{
  "n_layer": 20,
  "d_model": 256,
  "n_head": 4,
  "n_kv_head": 4,
  "head_dim": 64,
  "d_mlp": 704,
  "vocab_size": 8192,
  "activation": "swiglu",
  "norm": "rmsnorm",
  "norm_place": "pre",
  "norm_eps": 1e-05,
  "positions": "rope",
  "rope_base": 10000.0,
  "rope_fraction": 0.75,
  "qk_norm": false,
  "attn_scale": 0.125,
  "bias": "none",
  "tie_embeddings": false,
  "parallel_block": true,
  "init": "uniform",
  "init_std_qkv": 0.0348,
  "init_std_o": 0.0,
  "init_std_up": 0.0348,
  "init_std_down": 0.0,
  "optimizer": "adamw",
  "lr": 0.00225,
  "lr_mult_qkv": 0.4,
  "beta1": 0.9,
  "beta2": 0.95,
  "lr_head": 0.0116,
  "grad_clip": 1.0,
  "warmup_steps": 506,
  "schedule": "wsd",
  "decay_fraction": 0.684,
  "decay_shape": "linear",
  "final_lr_fraction": 0.0,
  "batch_tokens": 131072,
  "seq_len": 1024,
  "doc_mask": false,
  "train_tokens": 746000000,
  "steps": 5692,
  "dataset": "wikipedia_en"
}
Each number is 128 + 24 x the weight over its row's rms, rounded and kept within 0 to 255. Layers, rows and columns count from 0. Numbers have three digits each. The size before them is the row's rms in percent of the matrix's.

# layer 3 attention output (transposed), 256x256, rms 0.0759, rows 224-255, columns 192-255
093:111135154110068106111125151123156142138093134140091172157139173192091129134122118149127120177101107095117142132129095101124138163111139094133164110174130123110141153123154128115106134134139154
107:130133138114113103110147142122126103044134124141131170151140115138097167174141101159125133145123128164106105150136098086097121151095147086101153137090160110128117167150173125145140111126098092
088:107155148126113117092086130130130127096119124082126160124152132115133127169137113172162109135123089125150083148152128125098135156109152110077158142184138146108135139163184108120132141097117104
084:160142126109174186120137125143121101121122099130111098104113122113143140129113128155105086127171107149130114125132125154141105107171100158136082117116140096154084106123128128147120132163134108
095:197125143171106126163149125143106143116118139161137145127120095134109147114120123094116096122095137117116149115137102136124117156121110133162139141090112168147171148105136115122124124153142127
092:075142131127121107122101112125124138196107105135125098133112157171130116155104119112119131152072106085131092109110171145152133082159159150074127129149122115139099085130086145146103117080130126
087:067152134115145099116098109104128137174097113126104100121127183161140130118146155157161149157104103094137115128129155143137143099174087147099131109148106134135098088169089124109135126084149153
100:159161130138146154134120140121121100071148126150147150160132110097156143132118130144136115087158140138112110139167113127103132123137143111111075114126115107108131173101150134144154154144117121
094:163124125116149152116112142132116128076143094098149123181131119104150129121170137124107129085181146214126130151162137114127113147109112118134110124103142129113139109110124158145119140145127123
077:091144133160141142115096116082109120129141108099115098125147139130108139137167128159113147120151103141141125136172152142114120091165107135073104122152103112140098143150120126140135170090125120
084:137091135117172143133122115144180139110101149113163117123109161143149110058115147125155153124145142145102140122083133113131144130132124161166126147103156077168118116093124148108132158168138153
082:136129149178091139107104095130090128159102126166147112096129104144121113083156150131101176130142122083164171130099139160105132136134098154120138163146120142140119129123160132112125145082114171
095:101115111137089083105117112082139135139113121092138149113138154133134165158135097116165140151083122106135116115125102132118130156129109114136155115098116147135140138128147128113147116113124112
104:151112130145180162141154145144122144103153124134170087135117114078144112139147128139105130098169132163129120164140138155154126104108129140146077151130139117122110133122128151145128131141114133
114:088114125133063100112102136119135121117104131083121158151148133153111116145124105105150141153082130111139140126120122110126136175103129132122180137130126154129140126140158111120141129130132122
098:114124090122166168141146146097136132187095125134123113094119133133137094116138136099117117124108125097119126107138145167181108094174106160140094070140095128131120079097083143135116130138161134
092:100122093145095101137165151135148116168162147160100140078124117138120121160115139132152096153094142116154139124113123138137125147106149131139151147155122150137138142145114123122087130131109122
093:105118095147133128146119123126108130165160142136151099096129145110145101129123141139137125105125129108138132109131160159131135058167114160134105111156129120126117117117094154132105129109133164
084:134120133148166143139122143137135116113136126126177113129129133151160118080135130110120168076157157188143168149097157134124106100092126179127107129088128124130138114078119160144118127186101132
081:128100123123150163100177131119129106136106133157128140132121152086116122071129148085141121098132146113122165114127106104119131183103103124124156139087141119149132121089134168106143138166107120
091:107123126128137125133087114113139117140109119108150103100150159168124106120128174113179130104105150180154153123130173109150124104131104136161108078102143141120138079104091145095118099142148163
097:149104132140074148154104108155117143164170152131163117166145125121125132115156138113146168151136134072107168137112139134106131122123138123150153121129097125146112136119101150104157128109123152
079:186131116128172164155109145121131125099164118134149131138118112095133135099142151123069118080165135102128131150146098161148103133133087138123093138076139113150108108121159103127098126175117142
109:154152133146131150155135113141102126107158153157143102125121104083154127122140143160118126084177152124121142125142128149117137105129147106133066115118133087109114144107135147148138145112115146
108:122128111149083116124128131106111114128072123124146179149121135133088126139101121091143113134063162129135154116143113113138132197096096140155144131097127166123154124108138169091116114127155136
110:111115147135105086104100104138153114085141151105128141124151114146123143152140132160157161144139111103131131137124125082096129150113144080082164133127148116133104137159167104131135105078099114
112:162128107122168157148150135127103126139145122176140086109110112096145131097133140126114109100171145155130139131127143162144109087141096149155070117126133122125131123104098156132134143163124142
085:127133146120097106104145125084115120151109107109103132156158146175126122152128089117125121171081136104121112124126125105152117143127135117124126095142106154140128127121122079093133121072181143
092:134121089140125127107131124114111145180094150165143141132085138081138135101155110096114146120108157110142171118129139188128129134128063175165135177138132146164116132115090156147140140124105143
120:158112109130151162154149123131103143160159144171125108108091114100126112119130134132118106087142146136125149112117139171127121103156111151145080123156120111154124139115113168142130145155120146
102:113129157162079099121135114123157163165106123124105136136137153164129121133123105117131132177054126081129137106103122159135165123132138139127154132157111165137137134142112138103107143107125143
080:116125124099126158126125112163145169131083149097125126133111152118123105151137137093164129168121114084120117109140095129154156150144095127129173147117111116161133131140107135114152151182169124
# layer 3 attention value, 256x256, rms 0.0383, rows 225-255, columns 192-255
104:116091139114166121139133128099129134163101122169089125132131156165114102146154163120129135152073101115134110122138099137115140109109108148121089151181104163118142113117140081149115146141111150
093:103116142084120134187177174134101125118132105154075101123150155177142165137150171110095183141100145126107147104111076137158099112109155134134092112080124119129166146136099127142122152133151125
093:142129125129100143127097120143129103127128151116088123112118129120174122148138131124105174117116159108145121135123140095127118093098133117131176110092158161107139165110138136149122102122144156
094:121095114159108085134143128133149095163128110105118143123152159108114070069139104135118150152152096146105143123140122110102141114129090123090116145110131105100131116142126087132125135113144124
098:172148145094152135086136193134140104086119165116058101173123101087142136117153111173151161099188168137140140093137109090108129157117122119123156081118106103100126144152154102121135155127124122
091:176133152095130100125144159098133114113119174120150135125145111145130147145094075129144138129167156147158127157125105107109097162111142103143129155143155110093160153108152145124098138143077134
101:070157112136117144176144138110121118164101107121104100120156127122120183159149100099137124125088139118122118138120087143113156164138113157126106134118169111101150079138092098096163147157135119
100:142184113142097125133109083183085102143073119134129173094098125145110168102104123112146114145106116104126098158148138177110110115134132151191132095175117110112135124112115106145146126134191114
084:142140139145113142116122146098085141133129099115133135161121154124165129135076144144145163136151141167107134139148078139151105172132156127169096123153139158089154125124112108083102086156148141
089:099163130154111149116113136138126158133161104160111107109168134099121148156137105122099104098132158104118140120139174159154103135103122108114122121137118145139121151132145146140087125102118101
088:113114118103167096134119113105174121120104116044174092126183117119101127129100081109145102088134132112113108097123111112106155169124081114119118097093160127119116125120082162120134086114133132
102:133121163140173144123176151163123103095152121190113087131154133170098127097090167156117126094184132160131159130121129129138121093117174127154124153105145129124138134149115123172137120119063141
107:099131131132085128150115106134091108153102131125103176141104113154143144142148137136123098144049135111132115117121124151108127133147120103107167108142096151118104103103137102134147110133202102
115:167104120100156132131127146108132147146137105211147115131121124141111144062162134130117079102181116137108141147126121126120122088135147123125111141130114146151152135143102156116100105158095140
097:136190152108095094145107135121087132099130171094114106176146125081185101114131120168161103114183114177146140153110143146133158157145127122178159118097138139133175172167192123117143166097099100
096:155115133130155110071080118094110155108141140093141159154122133099099096091128145134089182127114077135113140120103076139145153083135138102098166131114132101149129124135166116083137123158089128
093:150150183166098141110126148129151130122118140092161115162115120086125164133114138089181142120183119154131090155116143165142129141118148105079183151075121114115161139106124126124126096158153091
089:112118144188111139141079115158127134160096118122114171137088109095094127146135101097125069145153137095133157080178154172137161154110132120131138104170129141093096126164120162096120127134134121
093:086132159149137140147115105137108160127086125135150089122075101129128121145105113110113079159140142125139099121128163120161158140102187134177094100180138094104156091151169138130105130150132121
100:118125179117122088137123156157120128082152160085137171155114146108136162132134098092097149150149148110125111147114088193101096099093178123118160148140128111152104155131132121151143124141104103
096:155132118149160101125095124138123117118159136157146129155157154161108091116119132115148087094099132165129101131104118139108143166152158147131122156127145106136116139130152157105146103156117101
085:096144100140083158162137139145159114159105140155139158155148117120158065148150122116134108151089128097119130155115154112138139107150141112141137130155091115134139135113119132099177118106153138
108:090151150130141107129099104117126120157100121049139135160113112129141129116121121087139101140108146125110120129144152162122110170114122139094170165153135155117122100146090147098146140125119075
108:108109153130142117133120096109152103133136110174103131135134147091122159109134133124122104139186120151136119141089101143111161119120131145178125118169116150119149166161165108136116154107072149
117:157157152133149131109117124099137124155124121160161114131138154162077107155126158121112146123114114102083091089115088147135114095120129115097105159133129154155108125108063131121149093148105152
124:097142126138080131144119130127148122145104160050113184137118103113184105166148117113146156122086110115156101142140160110105166162138145131112184126111128127123142106109131127134130155126146111
092:140150096102129137161156117144105149105139124161108109126135131087145139164089153129151157116166136169112153120132123133114168133100078135110104122097152158127191113141140128170159161147094139
095:109132160111156100106148121124140129157124061120109094127125092133143113103092146151140122130168123116136138148127109116151116104161172096125167077089126144091116162113167137082143137147144165
114:090154123135093110123108141151139148164116113074160092142135107065161147145120128129141120136160117096153112172129155128145170148147138124131182132110114131087120146105116143080133152136109121
104:127096113143167102122124138066089122117153134160149130155119130100085129131079148156096112105196107136167158126121102096140139130120108139149122108082109094109111141147137158153149151136082141
087:132133122130101114137147134098086085126131142218130116140169105134153107113103103174102097149135131173138146153099142121142101108124103107137091136130103137150162157112168087144091112104133122
# layer 3 MLP gate, 704x256, rms 0.0545, rows 0-12, columns 192-255
018:127132142117073157109171131113120134135077119130096121126088138151101092124110179140133135131115114154188117116123161118138106077169155145055131144150127139150139139173126150072108071107122141
158:141145118141115133138155144106114145135137124137107125151102163140131086123124153112105110156115166097153122133179094137169119108136135127131112161074123104154098116154132103097158174129128114
129:083108129118105138122121188131147110112112101110128187149169104143155111163110099163108139120140128171115092106132102103113100160172121138126078133109116111155102152130146116161102141131116097
135:132156127108138133124173167137124158123128089131097124120106144171143152090173146155069147122137118157134099106151184105138147141167141116154120114116106117104155133154124094156108111118102180
020:116087165144138148113138138186154132155087112138106120087090136111087109137161137130137127126110126114149115151105156122114132174139115142115139117064137128150124134133127118183081136140164141
132:137151158083112121168124135151150123092096125140133114143153159153100112110131161110121145135140167108173109151156091098097139154130149152141111145104125154109143116126144121113136157186094090
143:128122135143136108136134138128138104123112073101107113146124131129123143107128162099181118115137141117145110118156128104177170131113198139170125140097159166139094126150172114148128129144095103
018:148118129182125112121111155146136141137098127193140146115208112129142104143150192118158132117127154152133099135106160130101155162116082113129120122112140182162165126118121161160172046129129145
106:136152108142071148105142131137140084110113143078158094129112130109110134095109131142099112130114116090116138180152178119165117121110122151187145099087128110134128109162119123107110122146151135
018:170143119095121108140074069067114123132171097126144138134092115139139108095154173117099167135134109144169119116089130147120138113143147078116115140134122140099112130130182136147145137108139135
092:128125154167157140108113096157187095097150134110155141141132148134099135179124164084150107147098148148109123157088115132121143116106163140133125154129132140133150106144192099140145126119086101
192:127145150119119110126124128108144134091116104159126097113100107128120149125107115119086119139099150134140133140111104105147147075142153130143108107126122107142133123113156144140105130131177083
018:132152148145102142110123167129158118142057135115115141141009149106092121108172112161127188130094156126137152171115131105102113118130109127126127155053101138142113140117147143184163152138128123
# layer 3 MLP up, 704x256, rms 0.0519, rows 0-11, columns 192-255
019:123147142184065114100122141094140123140112124089154139118118105129111139120102120144083122145112139137107152137185134125118094146144062126120141113138126118103127141121152132180109091119129113
156:137195152127099126126133132168125084147139118138154104104085147122150111108121111124136139119136116142155160149139120086099100152154144115174138134137169152093141106112097149189090133102158124
130:084147124129134137129096143118150143120092155089143123171182081073153103166136113126109105143158086116113102098139077123138106108143109132108150130116121120153083127142144159130096166132152116
140:110157092155085118113157130123091090124126129159109159115142165155164139115154181137119100125125149126152091138137206088127138100150136103130116115127111114122119121140127101128075112102132173
021:100157126146133154114095088126107110137138150156131148139132118131122134120121149123112110126160135153154154152166142141109122154125186115155156138153116089129060107150092140113165164093129152
129:122132129117133155110116087150100111140122096121102117116107078149106143122108108121109084111105093130114123116121199150119135165125160144161123103152121132147138129104090119137143136109170140
140:140121126100138125127123123157112126110113133105144124164120143143105109118149039130100127149115122130117187136075115120101095152137140139116152134149135084148205131115133159098137145132130180
018:129138097108089120106143110114116139154101106118100193128252128135131110152128149140134107140112080111108116120138086137044112161160159147166143124166098113140073148140097107094126114099098137
117:110174116157125160130131147140132127120138145115164176160127119133118112115138112154132135140115160142138096109079123146113143168103135146173112119112097115081098082117131131087081142130099131
018:106140155130081155119139102158098142100076149111121066132142185125102155132144136149126191113158120144147115080152126097144126120160209122122128145151138106120109096154171104114107149136129110
093:129098152134155102141129095153135122147112147163162140110158154094134134125145128167125137102103165100108116170153145115155163099120086116107113106101111134133108110142081167137114090115132135
191:095125142088119118144149168101186110144118132101113097101132132114157099133123155137148091105106121132154160137113135152182114119183123110180102144149153138077152100109136135157078169100145098
# layer 3 MLP down (transposed), 704x256, rms 0.0492, rows 0-11, columns 192-255
015:103101158138118144163132134104135142123091103150093171131102105160156130138136133152101106121074151151115118116165113119203133142159088141159082116129111143143106142136085147121153130090064121
159:141154155104107115118114123140124083134135114128124103115101155162097074114117107139124135137119116148139168156134136086129111130140157072161159112136178165105139139135097108154096152069134132
142:056134108151125129131118160147134103126100135105118125133140087121193089155090092141113137097149115174125093106165161133097115149135111129103056134101117101190087108120147136121104121124146076
144:157136148128126113137077122149139134140137151130168119156143091097101121160130113128155130121128122101136156114123108127108122137098116155094149149122147142171119106133133146113180145134107109
017:139094121108108136108102075122150124110113121160104139115116121128084140114150138135121142120131120092120120126122161083166169142081125116148171138106145113111164099137119158128141113103106127
146:126100114115129188097154075098113150162153127122128156118111151138177129126114120142123124109093127164083158135089139164152117123149133072126174121167135106137148126123089133155107101043151203
147:119121147123132175092129128123151149103135144149121143119146119156119119150148106163103153151106114151126144136086118137114123128154085132098129156147096103119164133124081106133109127130143175
014:093151154114133098132106118106148135165161116159127105130123152151111160120067092141133094177141175096080149129102134165144084122086161108141109109120084093099067163138108110154103145104062093
124:098166151154136172120150156126168130115135142104157145159125108176116127096141092174144135138134144135148101113105152139153135190108128145151093120123092124084125088095139105110089126167140130
015:125138153098161117096137145156180151138120165140109146119111139139114133097110126125121092098103108118188171135165168104064147108109117139082124145102160118117145146144142106119164108116083102
094:131127152146147160085134125139174101138129136156138122126123157111073154146113147111166127128086137133125159190093130093162158126136127116148100163133124135089146135134129111146122111095130133
195:107125149112116073157127136097141111125134105130137144111069142139116114137140122134139077119120142120130163117083104125153143108169163106143100157138160141105171145102131127123086124125167113